Weights of a small transformer language model.
Size: 16 layers, width 224, 4 heads of 64 (1 for keys and values), MLP 448 SwiGLU, vocabulary 8192.
Architecture: LayerNorm before each block, rotary positions, untied embeddings.
Training: a variant of SOAP for these matrices, 201M tokens, 4310 steps.
Each number is 500 + 50 x the weight over its row's rms, rounded and kept within 0 to 999. Layers, rows and columns count from 0. Numbers have three digits each. The size before them is the row's rms in percent of the matrix's.

# layer 10 MLP gate, 448x224, rms 0.0948, rows 357-373, columns 0-55
095:508477492450466499483474499456510508412510546507409548527602543516380550553471480441513460465509525547539553466544528487495445531441469532464381468414492451501500464416
097:421562452466522442508502562513458512461547417545462598513471565529525456459535492514507447604469448486450524453571504509491449532525505555564531453570493363505504392490
097:533634531438493458586541545536430439614562485424564473546517534500543456484491492492452501514463548480447432532493520541508541414427558530422469554472597409493502498475
074:483544463517554556473476497637452550540601416556417561577496561549494472512414458474525546530538443533476447532413475519535475576465529586486473458482521573496505593458
086:500558555472477526521444451453488462576535628558470505472518542466498454517427523527510434470510528492485497429476524458500509472510509494534429504553490477503579546401
094:561579507499524457539569421482564597490561512523507425533537523490410389477574452463525534484432478555483386521469576486472450410474558586583479426520532363518421487535
099:375471457488500515561499501549478535519439558475443495513418493526414490462499470410396581573488517491477505491513554558545438478496519536476403461438441506420541455454
103:493451592533504467573542576569616513485627493477493496491475408472441440499486377490492422508528629444439550584534503489417479527499520542532562487462479418416546463464
094:446501536500545445555512474477539447497493500543507561490518512472478539510486487510449530618496505493422519464452456495405474590379479499517428515590492562510542493534
103:498483448483477550494520571462516496500474420439535511475515515412540375429462454532447518570517454488532511495550530571479485493625542536434518456512574503483452504436
117:541445513424535529475431491629525493469541462485443549523547464474522588490480513508447529431527525457543491486529451541517492449534449457532417443441523535517432418496
103:504489455517498529481357488460515433469446487473578565529454494518380422440560425467470492413460473453512490517565436534514485522480552466427478580551573470442468470518
103:457490553460545619511457565471432450478550596601497554450540562426473440427479391415468628427414546417560484496480515514453468459593452554565534509586498499542440515455
101:426530556497526519413421556477510446569506530446460520569549573470566435524496525532499567493567563579407440491548473549423537542550582649437445532522570530495495508546
101:517555508522515509456502527497531381514453472511525491473552490531500553486474457446569542490458380471553620528430521516560555552559498542474463553429522493589549618544
102:472448541426507462518458429420522473421478492522462621549451542520483565445509505503458471447458474469590553614544474462489508520401536577493482507526508477515518433439
090:480504533551524546510493444472553563548544434583482508433484518476475508515595577448449505513392521476539432499521480601458469545571497491484475475514571476502553477506
# layer 10 MLP up, 448x224, rms 0.0948, rows 357-372, columns 0-55
097:507483497582475424502537437423531496464373547534517469511465592499525499463480495468499595553563555556445432396544379440512559501518532491475508500541552485594579468536
099:494515446455449519540602552501590583446519512415518552431486430456473591575451484584454490457549587420531473460484530555478425468569462455484584472579476527459453588466
109:518536542562448572460478405524432589516457509492438428527506460506447460459450551516538564541522448512597581547469555466485482431541519467534469592522477555459482538545
089:575535527516408490519577505446536556563470544573441401502553541453536496531458421503423467538519484445481517472448535518553510483389458509498407442505455458504468492535
090:498510479458470509499505557517551518482470526514495466520512452538486517519547389528521469527507457533516392441565475541622532606454451435631459479514481537618404652534
101:500487462558419506493503500589496480571526613554461606422528493541539521508560511497556528509533496500531494535385519541549591503517486507414504487488450517542538603572
101:600426501437526484493490569479487524466517563464508487551545506475543471460435479500532570418540538521526505511520534510485614487559532649476519521530493437497557513479
101:489528550534396495467507544513465535516419508481456566493513366487537524496510586486501535541541430555509418525513511454662518511518500502472480528540569555549528386541
092:575447494550564511534543487498409552460550495592553530522494412498669553528509526468530563382486514544528426516515522501589475494421511538438501464470507534474506556479
103:505440583502431536441481584536512433538515402532476482473454536411534533481461472446475445483470488513486498331537520560397457475505509493509480484513532451484443601498
107:481439548523536439484483474532464417427539418444410532501512587529529647470527504482546502527491474527524472477498553564519489590307494508461535555498473572439516451497
103:454497505554465512418460498488465461532535408415450519496462523461483505513493496510621467457566484414570437483474529421407549429550467488433391515518571485526532500507
107:453467387503513458484549453421539416510423429412528553494431468514392457524421613498492472458446469445440565654569500522543494534550562514514536521459500420518447471533
099:476542516414528495529487618455474598509538500483540540534541475450489488556598387562538480396540568482434440584431545438506578461499526468552518475479488562575410482536
101:528423516572542510575493549454508468554510546523464468465452509447556500566428487461460537461554502451439515493457530506414546491481476540491514526551471450555423508494
099:431468618526481497472390440530443494490497505451493510424480529587497499555507456606466466519436575496472483433433453524496490458484448484442458392575586496466552449561
# layer 10 MLP down (transposed), 448x224, rms 0.0926, rows 357-372, columns 0-55
096:601492495487514472459555507490538440476528605476409499548464461433455502581529493452461602586533481522528491498487483515534517353448484490460538461511488577560448380506
097:481459522408478478489537529486487575516441532411560468436467476577447488464468531475499511538420415463529502543501513524541472564535480472536497468544520433494441448511
107:460481478404488524587445476485500487441471471543495497477489466547468486492441563473573535591429451457473423499446442433512475362490546403522476448484472524502513480485
091:454431556474406508503520572444522514518380569475478390445551495463488448546509505455476483425539523470375503499580520449477509654487448536508539510543494497448603466487
087:528428458533507470417554552497468556515468413543522493454497460427483577514508472527498471466485482453460463529483433512551486700541489551486466587462558482394484394479
098:533459478494414501492492577568395466486475501504505491568450499517572543530502398479532493505582502537509502591532419494543571547479424425504537555503568598443557494484
100:489521509497399528505485533469495480551497487445479474450537512531562556561436581562534490509563578494449580545470510635466556523616478427532458543579470496530560462461
100:566471462443499527501526539504570453516544463541504483450552426435423552491530549455437431550450582445491586507480476559494475571587436565534515469568567530482517517632
096:480550520499459453574476531429529460571514520545477528473469546444515554497437496475458507568541512465361575507490495437413548365539477496574548515480505511594528538521
106:576521519517446508441535489559517463519429503541487502446537513537557415485511480513545532602473471522521474444526606540460413549616518422507524474623494532526500598521
105:453475506575535461443455465521491553566542438403542552526571473486562513513490507464395482423465508415501575561484537521498438545481509605530500496442390591509550496451
101:567494416562533480508482485545468458471456495508478507444458529553504499530480611536413477447458572490483480448467472478538534425452485497490470561511557517455549608466
102:507565434493477434552509445406569626558575481440535472488461436620448461515495442564486468470513489568537540585508438487575543561469536516560560551570430518464509446449
104:464531484429463536594417631455541476466568431456526527443595491489516440548486511536406484438526564517497531500484495467537500456375490412453481507422474477508550495468
102:472500458548580438509477491555412524501440575531522541463515440552510576519461453560495512510478431473477461464511500429400542580594533402567502485537490474638350446530
105:566534440439428462450480482512473471572518472568438424505531581518406548548536463604491452504532459572439457586475474435595476384544490512500564566476470520541561473620